Each number is 128 + 32 x the weight over its row's rms, rounded and kept within 0 to 255. Layers, rows and columns count from 0. Numbers have three digits each. The size before them is the row's rms in percent of the matrix's.

# down: layer 11 MLP down (transposed), 640x160, rms 0.0933, rows 402-483, columns 0-79
# up: layer 11 MLP up, 640x160, rms 0.19, rows 403-483, columns 0-79
down402 108:125135086181175209130110157117060082117117103138090123129133140147158113204054083144152100188089189171124145128122090137115143092121179121140072166122143060163114141126168142127163138121092136138193135106100128121134126078193102107061112146
up403 119:183100127112189106193150113120081135118179127135071121178129083134153088101081136069116125159189127205121149097091139109170194145127149122150105180123103130141163181201146149120155152157190146113116147111136111104152149174106103111096128123
down403 124:100110142110196157094177127098068162102090115171157113134164139105111073128110117053143201172152122174173173086072151114128117144128133112153061158074139152167179131090139146126129136171113183146129110121111159131124190105087119147051106081
up404 037:141095132126090130108131134062166162145159119145100077152084071118128193097110142114133103166205129120074155160120098113131090109053179082105105106139182100099090128116118134162095155146141115188170103086142085145112112118140126185112121086
down404 039:178142145155164162118097146101106088109108146131185096145162070125101135085115191118119204105124172145065183121170151103127149106088075040091169150172152169129149147102140151119059106113167089095115117131123123163133126100093166113114125141
up405 104:145092111155141090142094130165090086151140156136129121139115145146136163133114131133109162138161073070145076157174120123209114137079203095108130161148146160115167180131158199133152132114208133115080157173123114143109165132111157070131083136
down405 113:117183170157099121104101121197126059105099111089168096169142075124139159107167141153186152103126126173112137143124163101104125116104124121159126118124117180111082148120143073131140106085153141161217206154170120136097149168167084142145100083
up406 097:152114057124140192122162134060097145097164122080139124133088084117157074149049151176068113175139108171093160122115113170084142156156073124175115114146112198133185144138146115149101189149134095131070132183140162123170088162135132115228061072
down406 094:083153117118202088144180127126156182145180176107130140087147097126132099057152140137161127153124156120077186088170066126140115130170089137135156102128151107101153138135088089167077090157113118094117136179148131097223103122104034148144098162
up407 093:115080128105136146113150205155112110129104117114112168158098161134119070147123095148114150137110122120191125140144130135133189137147100105145145106098166156126068206174146174145150096164125133144082133134104100116139102138141129135170073120
down407 096:131070121128153137122138199103132088122122117100138173113132142117101112085189110070183143096107095163125104104108160080100161145129181135158135112063165094118104152117136124176108113150118131114120160090053143131182110053153123155150055065
up408 097:153110170087099146092111136128053085083158154083109162181142103099141047115123140156116095175144137150087065150138140153092135182175105146136077134184108117158074123137194119151134128139146144131055080051143168177192124180098144112133124092
down408 098:119130131109095151116131134147135133092155166111087147188148131141113114151174119130091134116168081069140153195162131177154124106133136144110105123145089125141109125155144136207133176160102148174165139104117164142141194090157186132144170151
up409 107:102160126127102107145147145145094071121140153126113120145152160136130139171149131157158125139142173069162132141145131169050071153133169139089181146152136146106142098116152106135127110128153136198132093145207083099119132140104064138139081141
down409 101:136136140195066161076159140156149103188154119065165163156141166245121123117170139122115081146069140129137125091101157189100143138146112122131117073152141090093135163064153119155104116170136097129141098095137099164055168064125103123135113187
up410 114:200138103092196131096147090099071163162151111132143118081089139146130162148102142142138084134120102096129170109156155146143128094150112145117172115108126149190134131088122139145187113094145094105138116104143161130147135127108116181089080159
down410 116:159148146145150171128086146090129127111101140106125102107132062150119135055120155115135115162057056095138175134165132129143118100120123108099136082130110112129156086126133065142108189173152053104140117098137140127133162117149134182145119152
up411 097:124198112144141172120131144137109089060143117135148144136187122156122082186180174068150141123101140139121159091134144141098101153118131152128126120158077092147108028139113174102132144119130115133106048106107167136091188113134138065091159126
down411 093:129139122169135175128133106097145151139173107116147192093155093150061151142185152092108090092189110165084134151110118137131207114127122100132050084105181099141173109175139079103055090130137115120089101085187110078155097141108107189137159108
up412 095:107110129140134117098089140189130200126133104117122133111131122141135121127096113207156094124132121076090128141103148136122093159187144130109165209123076150134130101131079132137109171139151096166141180106087135091165104150109145101103123137
down412 097:092142077104123073078121163123094115105144189137146140119142081117221177104149065184126110167119099082112158095117081109121119201144111116116122121164132117143142084167109135092121155130191106165166150126152106103155127136135064160147137122
up413 111:157181179089091129113168140064068088136125088158103105132085138092142113183134126066199129118166128104162089135075140134163127099168175168154170062127151104130139110123162129120177163150082152137105136125158147163106102176056092147129124090
down413 104:177176199135139139082180144103087158141194083102127132134134123141170158149158117149149148157110104070155094154112121080189099150164158149115187117150152128119179080053128101061121162124122133113180137123118153093058081121090159108146086104
up414 096:153193056157095112151163095151132118146088154173097124120125160098141138152110132157161129100051131148133123109161193102114145179146166145133104073200112138125132093112123110195133161165107172111108193111147116072137064167158161137146126121
down414 100:060123140145128093122123144183121077135127102146078196058084080193156111159033118145101156128134139139085161120103140149105089149129134107103117112121218099125157131167170159133110149185120164126099161148193079090085101139140138122085163122
up415 102:135138152155120120075103161150098106145126131118134118137123142192103166145129196091115208205146153132141135128131115122113112100140130135099173131167123098079145078140139149214126144113127107051124129079138186113116102147112103063216157209
down415 097:180124119166123167101142187099131108165105084083155136178130141129121119158113145123138149159123228122135108128156120141174174123154167078121168124153176121089070214101132148191144088116088109160088164056158112098153126140083103114151163155
up416 100:174137127107165111149099155143148175128126129115117130064180135173138213134136149172167116100086124123087108152124137098112162152137106140126135090101110104122187187136170109154118108152083129110120170085200129089060147134137094083138068123
down416 103:178112173169131115099106190112186127108147128125129152141074122097159107155143198133065123129130155126117131115175205083121139092098129088136137186143096121066159153108163140148161137085094100134154094155116156149052077135182121145124116193
up417 123:162082106088133098134115137131136170125078136139173089107121126129070150110093136186214127091104088145124160153142148138082125113093119130137116110154102107111129125096087120171093235147131135090091107087112048117132130140148090154098129078
down417 117:135166083081135114097124117078128094169168122093159115091113183121130061085167105093107134151116095081104104114120114113131071144151086126122157120131184138177072132166174159188057105140095128164140156193109151077109114160154135055106139200
up418 106:103111145112173158107204120113193143154146153142107066112125084132121123143080127173119105132153116161125117138138157074107175103109105154124136170129204105135121102122076155123108064152088029161095169136096142121147102177141148118095128103
down418 098:151107094155125150080170190135118140179110095180105164112111122084153156051076132184144157135086094120089175130160099103128126094131145176146086080165165118128125106135128196120097153178111153168053147070065120036180161109125119154143133187
up419 097:140085125096237145129122197073199137179157121123175136135113190168059111139151114073096161112088147124112164151163129155140125111089117105112155148145128111188110120161136097109162097170169115140077142093162131155129161157142150118133088121
down419 092:121132103143116126119147105030108084135133100161143110114091099138148072149112210133119213178111131179103135146124167083130154156162131095125127162159127101106136118176136121175182116114065095139151133119122144189130157126137139190049145112
up420 103:133099094167128168126149085156085134095089143100094114139129140119110142098138108195141173178162211116045157165155188098111099178125113124108132145126104189191145139142151091108122135094111117090057140147163143077140163162142175211168123143
down420 101:131134130166175102126115146125101108087138073119144092111150152166117127113082038106164156117103138126097165120105178117086193166191132118106131219081140149148134180117121156103141158091135127143104117108147095136097101152172120122106127132
up421 105:097073079065118095167106122129145130118160168176135097138112164129155139114187118136163129108150113092136176116187141124074158154106113095164172130148085085142088116139130098138177136112141161133077100127138100141115138124136064101089173166
down421 113:144097178124157093187162093155083094115126115169125125143081137156108158129126083162178129103183152081097163138112128203118149140078095124127108159123158137119112129163125123110152087119147159111126133097178068133102182167132122104136168113
up422 102:098087161156139127172140133138134090123161103132137095114150176156161097077125132136115120113137109132126154106085132130114099125151099150078137147142156157133139108154156165048196143142135153088061131145133107111210098117088124170089072107
down422 114:137139116141088121144098119132165151137103171154163074121162138142091161132075134089156111152160113178137162134119103152127095121117142136127182113137161176097127110105135092096174083152078126110131120151098114095177135148111150096144138146
up423 068:169161115145126097155093181098126102096150172098181107136208140143099189147140129157157135197113151107097118126167195130142099089112146151108123126197121105114175092170135158095115092114138164109197168082141106118154077139145178102084136141
down423 068:114159145119195190197103132162176114149140091124133198096101157026125110181146139125141105130151139117129146111110127169106177085095139151098133146192095121104101096110110162123093089089140134182160202112126177158094163170151138124153150121
up424 082:072092101162110105170133114085156148095178090149142092128067119114120159117127099165105081116142117158131160080165109114138118083148128085139068182114034114145199144127088165090147129105164159130158200122090131145132123154148159125136142133
down424 086:099183122122172154134136101149157182179118142168185119093141108117125159202146126091095108135081139108091094124112134116178125173088108150122063118096096106138132094124091171159122127110114149146234177127145194132128175111116088194210150142
up425 113:147112046156087102113098057094133179117143100129147151115113128124082123086084178154097107110131170143157106121108132124117136136162112152156160127116111086113091112070126136165135110131110101101097186007091145108104136147111136126148103073
down425 112:110122077139069089143093131108179121141105106073172156181110136184107037095113179131140098148122153164141147141087141165058101106040081119136132141081124148122099174084144107101138138145114099118147101112115115137160156161166117135180138058
up426 101:159119183118094080127205055113235104099167088160109135110094138083121112100137103133167201163122152122132149133169132182116100117122126116122121142141128143108110119089138115137144090131093101128137158134184138103121109121149118157121023134
down426 103:149101154192163101143078083172118092150155107089125191105126127145202147134164185118140094110112121163185145117062050084103095151125118096107085124074172119166108106086110150191151140140145153121159121124122167087115143114116063173152089140
up427 094:120116148097138154130130141111158155120153116137132170152063128129158192084116081124104066150156153060120079071173127153077125092139103121154095115129074119040111107163143150075149172165098124090181131128126108127148135152152083104158076151
down427 101:172120128098116142090175127134101132089123111128093138147082065119137172197132132063167113195047117110062131120147142132143114114104122127147064077108121181069131136051098153160166176188073144071176106164142154118164096168140110086117069179
up428 111:077107108116171159162127142132119119073138154093142117123172108163104114134117137149128114142068149101208171078174102103158135092128106085102136134091091130145114120115081095079123188102100130172108186174139107168115075122145170144147120154
down428 102:104058176153100188125079118142111146047175152071056110139158134142135137069064109142118118209118124103129115100128114110145105150073099153098095136174101140125119115154104048138117096114086118141131127134113133131120088144137168134152146107
up429 113:133113153120080168148118150110218120135145157117162122078107161138181096170156066132172100124115160085097148124122176089156120187188109056106153141142122128110144191121119092104119136134125111122086158093120102111186101152147138113113117104
down429 110:199147169116115104179139164081188149192101129100147107133110101126134091141149159123110143138117166109112089106145096089149122076145146092038222107117127132137182130096179073127128110159122098095081101149049101155128135148128137126119152104
up430 101:154075135138153124146130113092119152094139114147134092148161101108112097125105114164128151097140153129132116079112123173139069112203117091079068125144099106096146136154081133101117124072104077148189087100095111171128104164099154142101155185
down430 108:142104127140106175089083144128117118090136120132111081069103138163047169158112120118198135124132135128140051180124137140092158170086155153095101138158081175113118092131103141048103094131173112064150106064122137159135099125135154126093200122
up431 099:131143118169134161114144090161123132155119132081113098074104151177113136130139134102069186182142116159158163158113098153110022200137137060141124147133130141169165162101162098157122087157132104087125150107145176119152119145089095139124150137
down431 099:146141164176070119097131095137172142078109114042142161105124103084079088177112107105157113158139103157076116112145118072122160064074179128110117128118090140091074131156129131148116090111149069101145137090147104189082131132140126128174176171
up432 100:125163117118142072152113169108136179122112136166158171089101102123144105062115094166128147080146118193131154065155111087119176152128122163119103196125130166104090097117088169180152066123162146114160129105080121106119175130155114121146107139
down432 116:117142130132145136158099104149118139118127110105132141190101132095096122085143213086116113163114241119121138144091165088114106088162120139138000120149181145120128109147187074092175134156147143160107118094177133125089128103111152138129161155
up433 108:124123075162076167069130121120131055156141127153152113132104105114104143095088114123096148160152118154094095076093109124140106153166141138138215127155099192120096093190114095161150133095118147116086143156130118098120107188100190152098158119
down433 108:162097135130122128085086170154093108100110158164130118121113160162168117103160133133167067189127115154105136065171141112128122117142183122110102158069105146140159025077132124098134102110101124126106109129129104118127110131071205119183117136
up434 064:117096082117169135116067144141166123111120119126122129137114167119102081138111110113110150099111078107143102105117168110144103164116086150123143216163080139052095056068103127084128160147071182134121129114133109140166120109108183144182085152
down434 057:156153118146095141123080135186149106122110144080070107127126144169182114205094148134115129160126182108089126111094066124175167154171156084086128163198155100095113101112072092118086177087134148117124148180119110113101119137160146132165088205
up435 093:099158171094104174104159102103166157185168102139096139106086161126163090157131123138130131070168118074122129142099126089064123098099174110172134148149142161136193135068109112165075163186167100100067132133090128062150127148144146102153179168
down435 085:138108151143189125096126168067128074115096118120072131145116140145132131123083140097142160186071097116106125173136107155119100136110118115120125162079202213126137168158147157081143144173152148098118124117154118155083121131066095122160188090
up436 104:105129180028112140117161170141077087109108165169119116114086156150108214093136131156107171170199111058139183078160146098104121109146057112107129073100136195162159091114140144123105137132131099143098147127150113128117117150179127176165076163
down436 094:085036141121080120130180128069105099082176116110114082117129148120125172139197144134176204151125140075153137156094131066147096134089123171056143094153164123129089065134117139104147144127128116106133132061106126158097076137150196184169114090
up437 094:115111118180146094141150164137144096181141130099162156120181161116188083158132138164155103144151181151187122088139211108136181172155088199141227143156121170129094128128189138141108113126100077110066132101056160086107103124075155140131127180
down437 097:150117115132119145169130143071117098123115124127124218109195133138147119110138133110161186132151126177146165106122127107155173140132120139158190159092159136139042152096172136135138091163107131174063202099100115073140116154150135104105149160
up438 080:188151122137120124110140146105156130157077122139130122141067105176129126163139120112115056128126146149104099096134135133157137110088109106092158087121097135178069161178169140151114112046137148130127146105117147090127057145119125128160135132
down438 075:110117088142142164072134143152099152085137128106121107131107166116101088127167103083136111127143136097145140089073127098099123100120143091101154099137126099109159132163109155092168184106135118053172106084107159111145134139161142126100104123
up439 081:059081092151140142149104141172062117150136147124075099151189115106108139163065158149113136128099077092122157138059125103122123128138070114161148145098085160136146102110114111119149081117106056189100117128132132131091081070185103129114104135
down439 081:069107123168114137145112136130027105132095137171144169141119092152126121125126163167093125189092102078152149092112206089130081126106074124107129164135085161138090147197113114142058123165147181179090134140150101127123133089171143082095053101
up440 110:185146100157121138198074115089134121112136184106129136097107153118096118199127065151158136116112124098193193117135148108123142176178170139127125138119143121133159124108096133102120140134121134157112133119127063111096073181128127092103140123
down440 102:094153109135127146113120083212091160157122100141180110097124166147147114149163115119134153159164130154132129094148122146139147161185189111189076091128111127109143082111106091120172148048118090135158139136158075117164106120143103150083141171
up441 104:136085102099149116137145139069114152164138150143129107153179119143075145097171157092120104152118104058162105144153095081153133077124115137123145090137064162112095120128132112152162104104118136119123105128083176171068100149109136047157184125
down441 111:109144100145103136083094130133108120058124126112130127152162158140129135121141075149088069096108144094173137193122068101126093143100074146188194138145090207102137166099109083139138120122157105135195172154053133171123142165079161137138158075
up442 103:105188185154145162121097105170157169147147127114103104104094099145117185106043097115103187087203112096098137120126152161116074168119110140116174122161131109084119127087039153141089127095088113077109196127149104168125187136165094133097147147
down442 106:098148125081146164187121115149085173100117119098164107123171173146083188113059153065138104120114108120167118151124160155138138154068112114074212181072095127137141111100104150112111150121118186143148233095070104136150182115173054149112147119
up443 111:126126141124132153085076114134089157213127168094119163098108091112133125072163087115141068134161121075091138145141061118150132143106150130150115101159133127059141100156146121112158152103155078098123163088131157195164121150109153082120070113
down443 112:154190106156098124165119110179140130163085132105161118150149142133146128138188092126069042079108135125186164099147061094142141070164135118171080084096097173117137137106125075084180127111092107119166094141129176101169117150120140116117050178
up444 103:126069079093143187107160108072141152103120090095093096148114132165082145132107111129089179130148116069100141123185146115122108100152166158095184137131143143058090117125166081103145116128164136118135137129150151145155045153138133099176148188
down444 095:155134094084096151122130137040178185057093097096109118079156072154044145074152105139119117123095149153127116164177118114154092113104120134066133117111126081130134126102138114144120139100132091100082065128166145153157148218152130131150155125
up445 061:123148134142132115199152181099100124103139110123125085098150165122100119133073179096126138131093159151108152152151113113122123168105113197129105153049117187065122150068049100123122120179079072132114071142171115048098133051081140146126093092
down445 066:130119104106111059124078059080109121167133147128113124101150123167111116110145167070140126153132112164070139099156107070130090175125112134089092113151108117119134166198171104149171127097132163162217112126187123082163127130121163148119137110
up446 106:138182076092120137174104188120100094225103147070109095136138164088105148153134152161110121111148137136134181109169145153096134149133158113108100134115105145154080192130118150159108161185143156106082110123168124159110132173105152161179091120
down446 106:164134124135106186091152105098169139096147081121142137153107159111123088124141112136122138139112175190142137151183130140100148101084152141130122151145097132153142111168084133157118098101158148102094123170159123109093197124142011107150098080
up447 100:138147067107140109196134165119148135096087141172151097159091115156115149153149213161129154094153098091159103136118203179088081185140103112129144124124124143115101126197123155119111083075091090130109154178087133119146109124107156135119139173
down447 098:095111052086052157147069138151103065162133092175093109149111123153112196158155192132103178102139141089179162133110150138055119113108137119128132099133106160125142127127135113100136118130079078097110188152134162102221097119121129095134204150
up448 083:137083086111196125136165105147143114163111148175120155108026149154107111171138093170093083121159178133080209123102066117181110133093117067170164129123113122119124103122105113115095145125104124115176169053166124165156149163141157136132131113
down448 081:079141099129152111094168107114111148119070117111174138147139154109102141143152141104101108109083135142105094053109132092122148088193118117154214153146094129053182108073136148117113194129090164129191108139139139166122090095160158125138140085
up449 123:160126088142150127147169136081156115101148119147123149156087060135089107117117100122135102114116187127183239123189146057118096160165100113119156114171162098109088158139178111100137067130201123075124111080138180084144081128174147091081112152
down449 115:108119164087116091079170103146115151129133160080121070146151177081128112130117122157159105116110123121122116140184026101097084061163071109133172111202122101098123106142145186176161168117162145104141104128174131142143115166133169097147106083
up450 104:148104182092146090091104125175121127064109078113129110134125151095142151132099194120130153104141115049157140072156146095046133168147093101093161142112149155135093127191086071081121090145109127098131129139122142144165121087130145125149169145
down450 105:145114093088111109103156149093103161090131094174125081127116128136114096107070210138143128119133114109113078063140137064109143109103078128147156053119170165206109167136112134114122103200110126124117091153100091115154107085138079110122173103
up451 118:125142145132089152135159222123110158161137094094120144118137149100145174128194167107134103147224075103128106137122133203128071117133086179117166135156100111179117164090136196065143136122114179081124189075134209100148125127135137162131112144
down451 121:108111136111113172134124152092089142162155151091179159143110143140096185182064086169108123123183060119178113111148109169195086147133134151147172123111130097175110129128134127012091125120115163106148122064158176128129142146136071124149172130
up452 091:101119135078142131167210181114178047171134079188117131158133104132103179120098183136060167178091135141122122095149133139132122114132117082107144122070109126174118178168120111155143164137152121082178151104148139140116117124125057093130117141
down452 091:105167141098069161114165084139158110144090110197189123124135152143110069134128130112141147094151108187101129154142073112178086146129106081091163131142158087106127193092117187133115126089147123100170148087143139126091094106097100090169121166
up453 100:141069143147115146155150137072165123139101063126122096107097114166099099074138113111153170138123166125080139133109129132086133119080163186164153105134135129165123137089174079137149096135148105125131088090105165122124140121158104145113159185
down453 107:131092106127151067175093126116151114089099109101115136106110046125080171178175129111123147112115161161137165135076146165134188173140109082068108068089134144132181135114124070131151149109117126183219177083113179152128112111102135136067100142
up454 098:055111132140117075103187167133141157184119206127127128162122131143131123117165124183115096147162108075114146092153133170104149146160112095116108145063128107144136070162140201114138167117152200148113174162159164103099129113083209084088153150
down454 104:187123099099110142143097159145081119109156100111068109086067083112126070179090111096113159133103133141116101121142126133135160098059131139139108138169152114145091160118164078152129158108096097093068088084103114124168131149178057140155132129
up455 098:108150207125132177035045138160119110118141130114097142113104097131088142131100128119101145040110123071147138160178144172135102158190129147145141089105092098126144132069127123084119161148107053155125113113176105170132114129098094094138122109
down455 095:174171143145129117116062146188166133153189188033097108080101076130079120141154122150133125083099142092119116136087199157103107157191130163093133164174111141106111125128110126144140210185127090129112120127116187154147108144118194124125137118
up456 076:107041111142097136124167149123096107127105163139125094139119152135120138205095155144131133142157129128130093128095128157134119148145139158105071105101079077136193112127079182154108068131164192126144138102133126152207143109075175147136142126
down456 075:143109121124139145104128105077083153106125155125100108149150119119145132108108032174140132129101141076134132150130079118089154175109076130116082106110097167078101174075114095082152150184089221143182085142130137163157151098184137118127122056
up457 091:092132197136093121172168183127170122111100187161158111130166128112124091161074098154122148136159081090153194073086134065098094156157118136109159148140141100104161141186116132105173154144169111141109168130082131150121113084161144119159120146
down457 112:132109105183147105154145102142093102118068152107100083138158112090062139145151060157135148095140086194125181105122138151123150097150117050143161189148114138172101167146094095133075129101143127094106134150101177146042136163152122077215133145
up458 110:084167121120101115109142157148176116102085114085091102133139160163187148160098104215133160126100111110117119110125149150133126137152084153162087185110113172138040128111141092144146151164156087145163156095144089126092162138093107043074124126
down458 134:101121123116160142132148127122113126126148099113122137111093158153131160131095116086097078158136122186114101138139147104149115140076143092101000154098146092112125105103122127096119098111129128168094142155126159124152175179126141070095121151
up459 113:102123077104112120098130167119130157089117143159087159085089108157166175147147167100090115175150103119207148114129130127121078085099153096128125189176145124112086144108174154077107139094149153111096106211145071120125152162112144107130160076
down459 112:140122115133060144084129062156118109117082130062152169157100093088136138165064186092098153145161162155134128124091140133118097076115108139098139119163137060070125142127151138064151143145104108142058115159136135108142146135136141083099107074
up460 109:114097167164121169091135101130080119143113085098152087117084099191050121147142089152119135160171128107127137130088210188137124172145142180119140121117074130100133134117145099136148117104169123132143143109159154100094167177138120166130155087
down460 109:115136178127161161147081100150061076118106180139103119104098122163105154135159062086095122099154120127103076114168104085146153182093160117147083096129115125087116088154146171177106114094154124157072140165198065144118168111126155121144134114
up461 092:137162131127115088143124123151068109093123085144153091147105077165149174077152154096107128098090109097126132132123182101097122075119132101126147095046138173154105115189125104122144161175192182173084119106067101146136123170134197161108070099
down461 093:147152210100154103130130075172166112144095164121138131118106122057075051128166125095083152096072129150126108102134137120139129168169081121162166163117128194136058145087096110114138151107107180176083105090099143151104171093116151109150117089
up462 110:154106093175140136086103139084112152194157121121117114144139192164142113096163126133066182084157076131151156113118177147146129139164134163128144123105156099148116173145146090158106121123126146125061141095220106180152119086203113081117101171
down462 117:101114119132186091195098116150159166140097126074092158094106127136130140198102118112089102119137106041199159085138175128153081111172125160146165107116233061112126143092196113092118117137105167100072114130181138055076130143164112100172087094
up463 101:085192092154149116066089146048096120138159124166120129152126105129104144106113120154124119149099112107126139098158142128127111111108160123066114076129085118074080135098100119121161202098132107168106094115152145168114137103110126113055157065
down463 101:119100144051112147108135059100130120101118131132178127130128151148169150139078145151160130157172154109171063207145130101139115093121125158182094126097134189132102160113128094128137121154114125128119106087114132109116147130091076180100133155
up464 085:146113085115071136135092147145152114086169073162163102124174161165171075139127116124135166124155142145131083182172095115086101120163117115091140113146125136098149125118106087169135110144110140141166171162110129094128113119163157165115133100
down464 085:104096104153125138101152187102125155101134128121085110133120144143138113109118094183175112134148129109173110220117116142112098114065084176146143137173162144131106180106143178182161120117069084131188155164092134097134173120154188112177111073
up465 121:189188150125136171139142141141112145110134125120155079118093123143153170165091086178106154123167165109118110141178106171106124074173153131069153193135101071117165123145105130070106121145138101104101103101110115201145200135095066120095074128
down465 115:156192077136097116126179169092135157092138111120137160137138137090144156069136114184191158109134172119132085228171108144112096082202149090122124167141143145096128127102139137147104126143139131161098133143127145148118138129063185152111029086
up466 094:164077066102110100116078118132153097127110097183159142183154139136098119112132103108187183141127144136073100120109148149072159135160095127139137150163088142099167102085157117150094135153090105083122112036137103137171110107183118132121112144
down466 090:137150136116183109157140079186155099140134149149128117204157136178133115155088115082183142181101167084161124156143142119079126087084105139107153184131075188087172134088135052091113111131135064172157129204118100106118151146172126097107071132
up467 103:145079143175112192095121064098111140106197081104176105148080105100081112137159164144180122171133136168118110118151142095096142164109117092179122100096086147131074092146114138131140145158128154106182111124165101111132172100117091131189135095
down467 099:067095088134143129050166049159125156099076105100164105049105061083116143123127122175137139126166149102168145099145155060130087147138166132162087101153139116181105141146142137124134100155111162066161065093157129120133130164114108116142162168
up468 107:111134137145173101179079165134118109103118130114097122125181139110132128125147128120174086075135091127140198055134139182189108142114145152088098077174143109156099139141146136174139158142162161065126108111106111181191167188104137123129133152
down468 105:087111156130127150214093085113118182140094112127140118202140106080152138103115115124118100103098150140158175131148131148129105149129106144135099132154150117184123169104110153074121130121160179198139125138129111113100181054130093030063135134
up469 084:137145092133150174102087100075104147165085168155068079167161089111113115121164099121086104210090168127126122129138074178093150123155107125106142169111131150105092074091131161132114155128129093128121100123228138157114102109119095091112183152
down469 097:178076090117074125150123129179144106165090155140105115151059094169125165127131082160124094139138151165149099119110135124115095120204142136131198111131154129180123109125186120176105138161178113094107076176216163101063184091144151117134099140
up470 102:146171119123106106171119137051197142116146138099076100098157124198133161142163174164146153166143137111085208113085104077117120109131123120186156115160079112073160113149102135108147173118096133181188118151144112155164118124079119130158142149
down470 096:119124044149168150080170173059151094098164094107132101110120098089099145090120167150125111090108188153084114152123128037135144096096142142147121041042129170070128087165162094117140138130161115124168160068116096129131096080130139171133055161
up471 106:088148068115103122101138155073155138164150131169119159125150107156116109118159132141124070105137131114142126083152155147146091114128168096089187075123116115087136088111147171193093037116203081097117088094077108117131109141134143077165094137
down471 108:052117094187162130100118150126110134120119123119131132150116102150141159172110162070123090120154128098127126083153163071146105092122109097079121153168147124158130135084145172181104100108158125127145141101143091160161205138170137072132101120
up472 106:118197108113071109125132128133117069082156088148114096135108166114139127132130171155131163126147152086103089117141064135072127130122141150157199058175136133154101184106087080118072128136085125136083122085100143200106114132124141126089152077
down472 103:154145092071116154102123118147057105130084079213154140126127199127149149137119138143074129114177129125140133145083160125093107120069118124153204131169150094175141112137111087162107149121079149105131127124102061109138070149129124078145162082
up473 087:111080137153109087179192099097145113201076158153193134143110104116113117080099112108131134104153155093181132128166141154051104160188100124112111157174142147137146101160120174140145107170113151157167125130145152084116151123076144094144178142
down473 103:171143102133129186108084130142137129093161139128108119128140093150124183155166132173113141126148123151100132101111108148210179078088173118172059064094118126152061097092123118141164106084099108103087136099125094146117105124166069134109101147
up474 107:109113097129142169156161185134159121127127119154192108114157032102108133068077150157091096118123163158130123120161095103074130121139114129149086117136158077142163108162095104128135174166122107167087149138134138097098111153170155083148127147
down474 110:131183154093187111133131137162187137152155121090146139073108217120142084145146090127111117160166079136102131151161143150155136088118125139148000140125142094128079154097142083106118139139137096161134091082129148124142123116184164102150142191
up475 093:134099111136143134156148115117133109102106172109216099106113107132120156138189171169155178108105158146092134150155136090138120146122142118130211150074131115161059150167073142079072124105150116118049113203132151105147171101152151090080124108
down475 100:134127096163130205182100153123114135064079163088116121094128132071142145160175118051091103136129137111114138141114114098183127119136143133158150135072120143099100129078153143097148111122133206072074092093109141175144160108128117153066136163
up476 102:175132161112152131171202178112104115159124089154158157136170127110137148087110085194092116133175169117134156098145091113156091154193105174149156044136097112137058101116135162118117202155102091157098065120156114074156135162122150124151105199
down476 100:143077102126129148194191178130115187140089126106168115166116148117117183090129165136109114129176182142122124132171100128164118166161092148143114149114186110127145113149125159157091152152116157129095122178138119176101133172130145106095089158
up477 066:047115118153100140137084167068062134136110141120120158136128158131133141133136107118163094165137062125129154135088144115135106129076132086136069157120188108093095118075110115192144144105205112116127180107139112116122103162082105092081106152
down477 066:147101068165166089100100132184125168148167166075137040157116113131141068147114137148147096165133141182174135145173143132152131069107112114144056125110128099161159140126156107066173105111061099132131158158122158170075175095094147139137131132
up478 101:077160090136145144145059147152162138117165142141103110086128162150178096081119114150128071105135174106104127121139144110110121188195152111093180127180138156114123179104146103116113183129191134183117158100150141145173110119112110156152115127
down478 119:088110163165153114152139156123199096098176132124093105152112190142125092173140152135171114108086118136125174178130164085143121176200177120190176097135122169157127167113116103103134122120105107166184082162232138164132123113117137226122112168
up479 094:150096143075142153142123111128131099102217161160136121104099110136149124133090133117172138107148150083112122162128130087091064089119125063141067102117122128155137170151070109076137121091183125099109163133195118175130133174115186077118128105
down479 107:066092107109105085079094115154135114126130160107149121129108198151188080140169164086105093111113123131123159124161199148108144126163117083128077120137118125131126109144109079100164124104107135153141189160112136040150100106109123171158103118
up480 089:127099136095202107067132161102070190119181183091102073089116086078121151121090108103081146133100169119127130146067152143162091158198102089143162146087176130073174164174135159186091143151126102088124117112171096124119131133136116120080114165
down480 087:122147159128131136093193083155062164129125159162145097163150163160128085121103092080156190126072199115156139182170175136140174149141124139144138215077120101150154118176146070129137108130102125128099116120158037089125140146163116122094107200
up481 098:129109156070165172162106133088169087178098136141161107081057174138131064063112144112162112142143084106069153097211162178163154111165160123126138107110120142066128142120082135141146132189171081177084139091103138154117121107125167139174144090
down481 098:151115104095172166113126105097106111167152116123125156174067082160109127133116080164151115148107124132150193143145108136159131117104183070135131150115174157097196163114052107061130142121139136138135161083067121125136099157099148088139146095
up482 096:126123152170191158137096109140141145052116161201073107135126127162139188081148147072144139172168097100128106091098113173131116153112159101097154118125169127145118217063090150162121157090136104100163196128130158076138170122155148150147100090
down482 093:100069124129084129178130126182170129111122086145137137104072048159099131185134124121141129131101133190163149158148083163202040180086144148097147146083098082106202151151138165174128139127174121116143118158090202161178131109148106159148205112
up483 097:070116120140221109100178097142127123161121111199137164079095148085117089083049116117135156106076124147119113129149182139113085167137119133140134116119090179101131100102112175157187145153092141130093129129130124068144106150081120160158125142
down483 093:082144181176081154123127124154156163125126130108101133103113166151109102106132100140119206146106109177091113153134114117158164148066103156147161130124075176137075167089132107153148127191110097127193173118093194115114065114161112106100116152